Each number is 50 + 15 x the weight over its row's rms, rounded and kept within 0 to 99. Layers, rows and columns count from 0. The size before them is the row's rms in percent of the matrix's.

# layer 8 MLP gate, 832x320, rms 0.178, rows 704-831, columns 96-127
098:48 39 43 63 81 66 47 46 94 49 81 55 52 61 62 46 50 29 51 44 72 68 31 26 28 53 68 32 50 69 37 57
108:44 60 48 55 81 59 67 63 22 35 39 54 72 77 76 40 50 52 45 56 40 48 76 51 40 50 39 66 54 63 67 63
105:50 52 48 57 66 07 34 36 55 61 50 41 26 48 81 50 42 53 59 60 71 56 71 71 77 46 58 62 53 12 57 59
102:49 66 55 32 61 57 52 71 71 51 55 51 80 38 59 66 67 70 55 38 71 54 56 58 64 35 23 46 34 32 46 58
099:51 34 43 62 65 47 56 38 29 76 55 51 37 54 58 69 56 45 52 27 45 40 62 13 39 52 63 47 39 45 40 49
101:29 68 56 47 37 30 85 54 69 54 66 49 57 77 65 53 34 38 27 58 43 70 47 45 54 43 32 61 45 39 67 75
108:26 15 44 58 80 73 36 61 91 46 57 34 52 51 73 76 76 62 53 26 54 48 30 57 59 55 30 53 42 51 61 64
095:63 47 28 35 39 51 89 62 47 46 69 32 39 47 76 67 39 42 58 66 19 71 62 48 28 55 46 58 39 41 68 48
095:48 30 40 40 55 51 28 60 40 48 56 45 31 54 43 47 66 46 46 53 47 30 70 43 39 61 76 44 72 59 67 68
101:57 48 48 50 21 49 45 22 52 50 48 48 53 73 35 43 30 32 37 56 45 75 00 32 56 46 42 50 60 71 99 17
100:22 56 56 44 51 52 26 63 57 49 54 39 46 45 65 50 54 62 70 47 52 54 58 40 57 53 22 79 67 43 57 85
103:28 42 62 48 12 62 52 15 39 70 81 38 42 61 60 61 55 57 40 66 45 52 61 29 48 73 68 50 35 33 42 49
099:57 63 47 38 47 67 66 28 32 53 38 52 39 64 53 50 52 34 66 40 42 37 34 25 55 50 43 55 56 77 57 52
099:73 47 61 69 61 48 53 71 54 47 57 44 49 64 51 56 77 38 52 64 52 54 37 83 57 61 44 30 64 46 73 49
100:50 63 44 31 51 25 55 62 21 30 24 38 61 59 60 46 66 48 56 57 47 34 38 40 33 34 68 56 49 57 49 41
106:58 54 71 64 43 40 39 49 33 44 51 57 51 63 32 41 42 50 42 58 64 53 51 50 31 44 84 34 48 52 39 41
095:50 55 48 67 57 38 38 55 32 61 65 52 35 42 41 41 55 50 60 52 53 66 50 75 59 30 47 49 60 47 51 52
097:15 59 37 64 62 55 52 82 67 49 57 45 51 63 70 68 43 57 57 37 67 23 50 71 18 35 21 45 53 39 60 58
102:59 90 41 75 55 54 45 51 50 45 28 47 22 50 83 45 52 64 55 43 43 75 21 41 62 49 28 60 47 35 46 44
104:45 04 63 64 31 58 65 27 45 53 53 64 64 55 51 68 53 70 85 50 64 61 47 49 58 60 47 67 30 45 44 30
102:56 44 48 31 38 49 69 36 54 47 56 91 61 69 68 46 41 45 62 55 56 76 68 40 54 47 49 39 36 42 58 47
101:50 50 54 29 46 28 69 49 55 50 47 53 57 28 51 41 41 54 46 48 48 37 48 26 62 36 48 68 61 67 35 36
103:66 52 56 49 55 41 32 09 50 57 49 73 14 39 59 78 49 56 44 44 58 78 56 34 83 59 33 63 65 34 49 53
105:55 47 48 52 28 59 84 44 30 36 64 61 18 30 58 54 68 54 72 46 61 44 36 51 70 36 51 26 80 64 57 12
101:40 63 39 65 46 61 46 35 32 54 31 33 53 51 61 39 48 65 37 60 54 50 60 72 72 49 50 43 64 50 49 43
100:75 29 53 83 40 27 56 57 44 50 49 42 46 49 44 33 45 66 38 53 74 60 55 19 56 23 35 45 43 35 80 55
099:56 58 57 59 40 36 58 27 47 47 42 58 55 44 73 57 32 80 51 70 58 29 37 46 51 51 40 56 38 35 60 69
100:49 50 69 64 76 71 55 23 03 42 57 34 68 68 31 68 31 46 21 42 43 29 47 24 72 60 30 52 25 78 51 81
107:46 82 39 50 65 69 46 52 63 92 35 40 38 25 62 63 49 57 29 34 16 42 33 56 51 67 33 66 38 69 34 33
110:47 33 62 59 67 51 62 75 65 50 54 40 56 34 48 53 32 63 21 59 50 54 33 41 84 35 44 54 37 38 77 47
104:40 35 51 62 41 79 74 49 39 39 21 52 29 26 67 39 66 90 62 56 59 50 56 53 27 49 71 65 56 69 54 33
097:48 23 61 68 65 69 27 44 50 31 43 35 53 50 22 70 73 57 48 40 63 83 53 48 49 40 27 38 25 44 71 42
096:57 62 30 71 61 25 48 62 32 68 37 38 57 54 51 35 45 37 40 48 81 66 40 71 57 71 47 45 53 75 36 88
100:52 35 36 33 23 67 54 53 67 81 18 48 39 44 25 30 31 65 58 37 51 47 48 43 70 82 62 58 83 53 56 36
102:73 32 51 42 42 35 72 69 62 52 39 42 49 19 40 51 62 41 66 56 67 31 47 56 69 46 34 57 80 59 39 45
105:40 63 48 43 70 51 41 42 21 52 47 55 42 45 29 72 28 59 31 40 36 18 43 90 64 28 46 45 41 30 64 36
103:48 47 73 33 72 34 53 42 23 53 37 54 46 33 64 54 66 60 52 46 48 39 55 59 46 50 69 42 54 68 51 77
101:49 32 62 58 45 59 64 45 75 41 10 42 60 45 43 72 49 44 62 52 70 36 43 55 46 52 72 48 65 48 81 30
102:25 46 11 30 48 46 53 35 65 49 55 66 59 66 43 37 67 52 79 29 64 37 48 60 42 41 40 25 27 63 57 62
104:57 44 70 62 64 51 65 33 26 38 44 44 52 47 53 55 39 72 75 38 67 33 60 47 22 39 28 59 54 63 57 38
105:58 56 66 68 42 38 39 53 49 39 41 51 27 45 64 52 58 27 38 41 45 42 48 39 47 24 22 75 69 36 73 49
102:69 42 50 28 63 29 44 33 19 45 70 37 50 41 39 90 58 75 57 52 72 49 46 45 52 51 41 39 45 26 47 74
100:71 33 43 69 61 45 60 63 49 67 47 33 47 42 73 54 48 41 61 43 60 46 49 56 85 17 54 45 28 89 67 49
100:43 38 40 52 47 26 63 44 59 81 53 45 50 47 47 57 68 42 20 60 72 46 52 80 56 61 44 52 10 70 50 57
101:52 52 53 51 67 51 48 26 25 11 21 47 28 22 49 49 75 33 72 56 57 56 31 58 24 54 56 51 44 58 43 67
107:40 53 41 32 60 77 36 25 44 54 20 54 65 79 70 44 49 45 47 31 38 19 41 31 30 48 44 40 55 33 62 39
101:57 47 43 70 68 48 34 60 48 54 68 26 29 45 32 84 16 37 27 27 49 45 66 53 24 42 32 41 58 47 40 56
100:20 25 38 56 47 49 23 32 47 61 63 62 70 37 71 37 72 61 49 17 38 52 49 49 79 80 68 60 77 55 36 67
095:66 58 43 56 51 59 52 72 64 72 64 51 69 46 58 36 51 52 48 49 73 35 78 70 64 50 33 37 61 44 32 56
092:54 40 48 37 63 62 82 59 39 54 67 55 44 34 62 40 54 51 61 48 68 51 65 59 52 15 75 66 65 40 23 56
097:44 55 58 46 50 48 47 45 38 38 57 38 25 46 26 66 26 50 46 61 67 43 66 76 64 22 51 60 57 54 49 51
105:32 35 36 83 54 26 45 61 40 59 45 45 54 72 33 52 43 35 41 46 51 39 76 47 66 66 60 44 52 77 40 57
104:75 64 44 48 32 50 66 25 43 27 80 59 44 62 48 61 52 43 38 31 42 40 46 79 55 55 45 45 51 57 64 71
095:37 43 31 39 49 54 54 90 61 54 60 52 38 42 57 30 49 35 54 53 81 32 26 34 57 62 59 62 73 34 77 55
104:38 40 51 49 67 77 62 76 25 30 49 60 57 21 68 39 60 48 47 36 61 33 33 48 51 67 31 61 37 37 52 35
091:37 55 68 32 41 46 18 44 48 53 47 62 70 51 62 60 62 19 51 40 37 86 43 36 49 49 47 63 33 51 69 61
094:52 33 43 52 61 25 37 53 38 60 46 43 66 63 42 43 56 60 61 61 70 57 57 52 62 48 72 65 81 78 37 19
095:29 55 76 38 73 50 63 71 36 50 59 79 37 49 44 39 69 56 17 24 71 41 41 66 79 30 37 41 27 55 32 50
097:49 53 53 30 48 51 46 44 38 49 40 22 52 67 45 53 66 63 37 43 55 29 86 34 66 38 69 48 34 37 74 37
104:63 66 16 74 58 65 53 48 28 52 51 48 44 49 45 47 67 62 53 74 43 44 43 43 31 56 71 50 61 34 65 72
099:81 59 54 41 39 50 64 55 39 44 55 34 52 60 47 71 70 79 57 49 58 59 77 56 72 37 21 20 48 44 53 62
098:71 50 48 41 53 26 47 47 62 59 53 47 40 49 47 46 78 46 33 56 74 59 79 54 49 19 43 64 49 32 63 39
097:60 65 58 46 67 30 43 27 33 60 19 30 46 70 91 32 53 48 32 42 63 26 43 90 49 55 44 66 29 80 41 43
104:51 58 58 49 65 31 69 41 46 49 50 48 61 46 44 43 04 55 48 09 64 56 15 46 63 30 50 31 76 53 52 52
104:59 32 40 72 55 59 36 38 44 46 85 62 21 40 39 33 30 53 34 42 66 33 41 79 50 68 49 65 75 47 49 27
106:41 46 23 49 36 31 18 26 45 48 62 28 24 49 63 79 60 44 61 36 53 36 33 43 54 41 50 52 56 60 33 40
098:43 60 42 51 50 61 60 50 28 56 41 31 52 74 32 57 63 54 70 64 61 61 26 45 65 48 72 36 55 91 64 49
102:38 66 64 59 36 52 38 55 52 65 34 53 25 66 69 54 46 44 51 26 36 64 44 41 33 62 59 37 63 60 81 66
106:53 51 50 53 18 44 52 21 11 40 42 33 64 53 53 34 54 57 68 74 37 70 48 23 40 43 58 81 52 36 67 48
115:34 53 45 54 70 49 47 40 45 48 45 89 62 29 47 33 80 29 66 30 54 50 44 28 79 51 52 57 44 43 77 41
105:63 38 36 60 39 51 67 70 35 31 47 60 56 31 20 34 73 49 68 44 37 42 56 61 46 24 69 65 59 52 44 68
094:26 50 51 40 66 70 60 70 79 33 65 54 33 57 55 70 40 32 44 71 60 50 62 61 32 54 51 31 50 51 58 41
095:47 31 36 69 49 42 52 74 28 43 45 45 60 42 45 71 45 40 62 37 31 43 30 76 40 32 46 53 32 55 39 82
102:47 42 42 52 40 15 29 55 51 21 49 29 59 53 56 49 36 44 36 57 57 53 67 46 51 37 44 65 49 48 46 53
098:95 72 56 39 50 71 46 36 56 58 49 55 30 51 52 90 84 57 68 71 66 60 57 34 56 59 25 46 38 32 65 52
101:73 55 38 63 42 73 46 38 21 54 48 51 46 52 56 42 67 36 60 33 54 83 47 50 38 55 46 65 65 68 49 60
102:42 41 64 55 56 49 46 77 54 96 57 52 53 56 69 25 36 32 78 62 49 61 49 59 81 50 43 41 65 51 68 50
101:44 71 22 51 76 63 60 44 43 66 25 20 51 72 38 48 30 35 64 54 31 47 80 55 44 57 50 49 35 50 69 65
095:70 41 54 28 56 21 62 46 39 26 65 54 46 45 37 07 26 54 49 41 66 43 49 55 43 46 51 49 25 43 44 42
097:51 57 48 56 37 25 39 40 44 66 71 42 36 48 67 30 59 48 56 28 53 48 77 47 66 87 70 46 70 47 64 39
101:33 71 45 57 62 57 54 16 60 22 70 33 64 25 57 66 54 61 32 67 72 46 53 63 67 61 59 34 42 49 50 48
115:49 62 47 29 50 25 24 52 52 60 23 67 51 42 53 40 33 47 70 81 54 43 59 22 58 40 54 46 50 24 69 50
103:43 51 40 51 19 73 38 37 25 51 30 68 67 43 52 33 38 50 27 41 71 65 51 63 72 86 54 36 39 68 39 48
093:66 62 66 45 61 44 60 72 56 25 65 19 11 44 41 64 46 54 42 41 23 84 55 44 69 58 38 42 38 65 55 30
102:55 74 50 62 59 60 37 95 46 53 37 47 77 21 71 46 54 48 56 62 55 73 56 60 36 26 41 59 24 60 67 54
100:41 69 45 43 75 74 56 74 37 47 60 47 52 17 45 29 49 31 48 47 66 48 31 72 46 59 58 47 52 61 67 30
103:48 39 65 63 52 71 55 63 37 17 51 52 75 47 47 80 48 63 36 44 44 54 59 53 71 61 50 66 56 24 45 76
100:38 52 39 72 65 42 29 39 49 47 67 43 16 42 44 38 43 26 72 50 57 18 32 73 42 57 58 56 11 37 45 29
111:47 43 38 63 64 28 59 50 47 39 45 55 44 55 36 20 68 46 49 39 64 57 35 62 46 21 62 33 59 32 54 16
103:55 58 60 39 32 33 23 35 34 62 59 58 30 45 28 39 58 54 79 76 40 49 54 35 64 66 24 31 58 13 59 41
103:13 49 60 31 68 65 53 58 74 16 53 19 35 34 30 45 38 64 51 80 76 41 48 53 59 59 15 55 56 46 41 59
089:62 42 53 37 58 56 41 55 53 52 31 46 70 67 57 70 76 56 70 72 63 43 70 43 68 28 55 52 38 44 41 52
107:32 29 81 32 53 51 38 25 36 63 45 43 49 41 15 44 62 52 56 42 48 42 47 44 52 57 25 56 34 41 54 57
095:47 38 40 56 36 18 41 53 21 48 58 27 42 45 43 63 40 41 38 46 32 58 51 30 56 39 33 54 52 33 50 64
100:43 29 66 63 64 40 76 48 24 18 30 31 56 58 46 64 24 57 60 30 64 55 43 39 51 31 38 58 68 79 43 35
104:51 49 31 48 34 65 59 52 52 60 78 62 77 67 51 75 44 34 74 54 49 63 87 41 69 49 42 65 43 45 86 34
103:59 25 68 50 59 46 60 32 58 46 45 30 55 84 62 48 48 72 60 48 56 59 55 74 44 52 43 43 64 46 47 53
099:76 99 65 22 65 37 41 51 50 38 65 63 48 83 42 22 62 49 44 60 60 61 48 21 22 30 63 27 75 88 51 62
106:36 42 39 39 48 50 35 45 65 40 42 57 56 51 64 27 20 44 41 47 51 13 46 54 65 22 41 30 36 25 50 71
101:51 34 55 46 21 37 47 68 07 30 56 34 65 37 36 27 58 36 72 62 46 69 20 29 92 41 45 64 62 68 47 48
094:55 46 49 37 48 54 42 72 48 33 60 32 35 53 20 63 60 30 50 54 33 33 30 58 28 29 57 55 63 69 49 37
102:49 44 72 96 52 38 64 68 62 49 79 63 52 79 43 45 38 58 33 53 66 51 32 29 82 54 67 74 37 57 64 26
099:31 53 69 63 59 59 39 11 28 72 72 54 43 73 53 57 47 55 58 54 56 56 56 31 65 51 44 68 39 37 50 57
104:62 32 40 49 73 55 84 69 34 48 45 33 28 22 36 48 69 32 78 47 37 75 22 53 49 65 38 49 75 52 78 54
097:42 39 33 52 40 54 64 62 34 70 41 42 34 32 55 65 48 31 48 58 53 39 54 72 80 56 53 52 38 50 76 54
094:40 65 44 06 58 37 30 25 43 37 69 79 43 39 65 62 30 42 38 40 68 48 44 62 55 53 42 30 44 63 55 52
094:88 46 70 33 69 29 49 66 65 66 30 65 56 18 79 68 36 52 50 70 54 48 77 36 56 36 39 43 76 71 55 51
100:45 56 48 51 43 20 46 73 63 69 51 88 76 43 37 56 27 47 46 50 53 79 25 87 58 30 67 21 39 52 90 38
102:77 61 71 37 33 37 56 56 45 53 47 16 51 80 51 64 50 58 50 51 60 40 58 22 55 32 33 51 65 40 40 45
092:48 43 40 56 51 71 69 46 30 45 35 00 57 58 57 73 59 43 47 43 37 47 43 61 81 71 65 48 41 45 41 60
092:32 54 78 43 86 28 59 46 49 37 30 55 27 32 68 55 43 59 49 33 44 71 56 39 61 38 41 52 43 56 36 83
097:62 49 54 54 52 47 60 63 71 34 52 57 60 49 71 39 41 55 54 38 53 36 56 53 41 38 52 57 52 64 53 42
093:50 46 19 31 57 53 54 54 53 51 40 56 39 49 54 74 84 46 38 52 47 47 63 71 64 31 49 59 29 25 59 78
098:34 31 52 32 44 41 32 59 49 39 47 43 74 39 43 53 63 41 59 48 44 46 74 43 85 40 62 50 48 40 49 48
101:48 47 60 32 64 31 58 60 17 73 34 77 57 28 47 55 52 26 55 22 55 45 27 79 87 47 64 65 55 58 77 82
097:59 62 57 51 33 45 40 60 52 59 49 70 46 44 51 44 36 49 47 44 71 49 56 53 39 62 33 45 27 26 44 27
099:44 62 55 45 51 52 36 45 57 79 47 52 70 40 25 62 38 20 56 50 30 36 24 62 43 74 46 58 88 64 25 62
100:49 34 20 68 48 59 32 75 80 61 51 54 57 32 38 42 46 57 45 40 50 56 46 56 14 28 42 68 45 74 25 69
102:44 44 40 37 61 52 42 49 56 52 32 58 22 25 62 73 61 51 92 50 43 62 39 65 56 37 24 71 48 76 54 42
107:65 68 42 34 56 48 56 82 18 66 33 58 33 52 19 42 53 40 65 57 49 28 54 61 35 47 41 13 54 41 67 68
096:63 37 51 41 45 36 60 77 51 25 45 65 48 62 53 30 90 77 41 56 26 36 30 88 74 37 44 30 28 66 66 50
097:44 35 63 52 80 55 61 20 65 70 31 58 58 47 55 20 41 48 36 50 67 80 66 78 25 27 53 34 60 46 55 51
104:44 39 45 48 65 48 54 38 12 63 57 72 29 49 50 60 41 42 07 38 81 39 48 77 53 37 61 64 81 72 55 74
109:34 47 67 36 56 06 51 49 55 48 60 39 43 39 70 59 49 70 80 49 41 40 67 65 55 46 33 65 35 64 39 48
106:34 42 50 44 46 51 57 83 69 41 36 66 97 49 35 43 40 73 75 59 57 43 51 36 29 44 30 25 20 49 80 37
101:35 29 62 42 46 41 30 23 38 52 53 53 28 58 56 48 36 70 66 21 27 60 30 32 50 68 34 30 41 35 45 47
100:57 70 55 71 50 48 30 80 50 50 56 74 21 40 35 31 36 53 65 36 58 79 51 69 57 30 64 58 33 95 75 52
103:54 26 76 66 70 37 65 32 61 41 67 55 48 47 41 32 49 43 76 53 46 56 36 48 47 30 36 57 59 61 56 47